config = dict(
    num_hidden_layers=8,
    head_dim=128,
    intermediate_size=2368,
    qk_norm=True,
    init_std_qkv=0.0162,
    init_std_down=0.00249,
    beta1=0.95,
    beta2=0.95,
    decay_fraction=0.689,
    final_lr_fraction=0.05,
    batch_tokens=262144,
    doc_mask=False,
    train_tokens=759700000,
    dataset='wikipedia_en',
)
Each number is 500 + 50 x the weight over its row's rms, rounded and kept within 0 to 999. Layers, rows and columns count from 0. Numbers have three digits each. The size before them is the row's rms in percent of the matrix's.

# gate: layer 2 MLP gate, 2368x896, rms 0.0312, rows 2300-2314, columns 840-895
# up: layer 2 MLP up, 2368x896, rms 0.0314, rows 2300-2314, columns 840-895
# down: layer 2 MLP down (transposed), 2368x896, rms 0.0306, rows 2300-2314, columns 840-895
gate2300 098:464481474550499467506524495399541580402460428499645522501506605499487372562570472514399514503496479508477541486614454513513555507554562523492505573526417475441589451444
up2300 097:431398500548545462438484492437603508466446560483594498468476516552449443538513481485455460467454515482491529508547474555493498512477585552510512513553342535498537509467
down2300 098:487460574484493566569451532509446465459545472437498487584557549432541480477468475493489494496475593496458556557539569563500496399537471457517472514418518531463614481366
gate2301 104:539533519493411567417459470548497483496538471446454511524486482518549449400557598527485526446412499424462456598550544485484525490557623528513579504524526538489493467433
up2301 104:468470485524488520482494503438457551514464564492582479448506459471503599552584451509560586543449413580461538430550519514489492513499497553495571525520422524613509533488
down2301 107:502625538534546530447507518457530430562507547546485539508479559528513554551546536535568475500587502469480447480448486471535451558499508503563443486515517603478529517455
gate2302 101:455519409501497503490519574418455374483505374524530524517496555432532492442439516401436499473547554506542445543586492586445507514498398480518465544568506525540551523503
up2302 107:514469526551476441494374480508522437422490594486520502485428517453483523525540404505552532556439530440493501464513432533453513583582466555470535504510535532504514514492
down2302 101:449551487501510478522504512468443437460506548475510549493467451591552412524494465558512579482610453450446490550526502450418563400434507479562576416484470531539416553475
gate2303 104:467523613506404544516561534524504531548440529508446422521556500394441530494461519508425476360490482465523570444460455469492426592551415525480514384451473428489468493510
up2303 109:433589471615501480499500521568607547499542587517513459400550452467458506536394504417604522536463534543388574486480544507476600560518521519545535417568349524507500517372
down2303 108:560484551515543543469484436554515414592544522553496520493463474508476534510510451559453439518481474546585520504555463499562485574443526540431517538636536517474531415414
gate2304 100:405476576499449456483485555474439567621448596479551598470502470542521458513411426506585498527548490411660487555555511543557501461472403508518501520470500519529546455447
up2304 095:427434576511417520460499507498391571541478582491563505532449524512469430513457463512533506515501502476621469482524500534554497500450445523498550530470502464534475464500
down2304 102:459533496517558536427508444496438617472539561466541461507509479534532545510529450509519412440534403481547559441473486430528488498594474465457490582551508498529548456451
gate2305 097:486436514499560526538478520534427520457512526436461476544471435441508482486457548430563534546529529495416494483484429578525489504611506506517507548597428510479477517469
up2305 097:531542471504424473470529406534495479516530510669465561554516637437474554485494463531493477542532572550535455554467487500567507541489521494526474528507528468610594437482
down2305 101:521492529498513498550413472565434492442481546485514514582434626571480499450412549570529564478496547437492450472522529567597425449505610425465415525462513462470535553411
gate2306 095:474469628562490425454556461441591509538586562627527510486517467395568496536539547532474520551599423483522540478461476477499451470340503531512534568528426452498364496514
up2306 099:562378572513474519423578532455478570589540479595445442520531449481573444578468617473456479448564391473498469514551481448594464464455547539525482500481428474543416532477
down2306 098:532465456612465469486505451567508496581519515466476501485490432490494479517517490529511558458528475530544433587540501416619494506435451437537497485444520371389498556493
gate2307 095:519488565460443458572565494407514417515419507442490454527516500541555477486577457460522554449408471577503554501511424573424526462531469497493542426596468503495494606529
up2307 094:611503569435506522571581539405509429542512550434439519532450461563496404513534451507562505473482456577422549509485539543479455465493544426493524434560471488547445576579
down2307 097:451420444458431502500487459477570520488511563502546448538458445495538443439492409444483494524473404533420507454513443451524466471499474493562458497566545459464450592520
gate2308 097:568640586431552476457466453472476493474595497461495510502533506551457540561444502465551552487526455460497441515573500498503515486473548485524613540380492552556567576514
up2308 101:554447537426544482454434457430448571536444435503490456539441505530525453502562519572449520582623511550533484444516412460435514639435529572433531454583446473558374441553
down2308 100:433565416537500527501453552464507538492469458411520548458433466459517431669556497552501566516522563540520581452498560493552565646445468565495440475545523461409489444554
gate2309 102:472444489525485385490431492526431609482493497479526543439515573593568455466626454472482523446528609457496494610572519555553463432497467422479503493508459524607471484529
up2309 099:587443535456472413524382499524497610567514423531526477478507459613504480531570512490440516596506507458545477487574473469568462472411563474460494481512534456561523493480
down2309 103:586546525485518383531467517428443529499437490565481375561546459548575482440535555503467481505524520595552501492503467541525449542495429536443664559457485433416474541387
gate2310 098:578482478499468495501465516597520543527521483499558569531453426484532544570498475512549445429487492468442534536442442453522541424539547383487592465490531565640507621540
up2310 096:390582488470600549519518472409464409440546499561528494442504499520488471442502501524579474569549466607502446416518500559552449556441446591508463607548494464483549432515
down2310 096:563498516481494585592512568458491528436484465490513474416517527549518552472504442499546585583528494498555412518475442571523423535467509517525473402480491530471516435564
gate2311 096:507502486511609622415532478534549444508599539523480462472491472585508494502417622531432358473449520440505515518589517506381463613522526540484458509544469456425518550517
up2311 098:502484617497494519506515521575593480482555449539453415519513442477406440469488518512465416521553492495531516462580448502487481580514481484523486489457477449461549532423
down2311 098:404539507498476516453579403510539559526546575513500444527430448533444473506492563508378446541501486493554459560557542474569463490560512460568520511531574486472572493477
gate2312 100:569430518531392516545521493529465505543585370458479476508489554470464535440522589504483580402516420575470578520526526471555471493513467537466516539568487459493493547528
up2312 093:490510481483495442487529424515553476459420409478559475518554446526503561554512432516497560460527599401503456508594485577465574513379460509527487544476466585589550439523
down2312 099:614505403520432470546520503549552493567471518497432493561421428366446487430535463453509433512459490418400456550534490510557468532546439502461592500493538543469451498528
gate2313 094:482433506545465472469556528525582529469460552488375491537464567464556521506580375433563465509567536564442463503443460537495504507443498465565481450481480430490501507488
up2313 096:497554505481497486510546522567511569502480556506409489561469536451542499502589467485501443487548553587415564545458473486522465491392421452526442532467493437521473459488
down2313 094:497495523527526464512517553455533389550473443477474479428481492550428492461526466538371511474507410449548478504444517470523443530521520522548556492471560505494546407497
gate2314 104:380479352455532473462456471578554534392464510437485584422553424568518560454543422430501480495413573534546445470518510395541489562521490472566502451410490529517497422503
up2314 098:515466574546481506431475396435500475547490437593499455434530541572407443551556494418570535537536419416421415480498475573524473520493542533574457494525543478525520543458
down2314 101:412526554532494376537470488481496427485518522528492483414433528466474478552482459568514628519558419429487530480434521578525515550547582461483524461552538517533437481511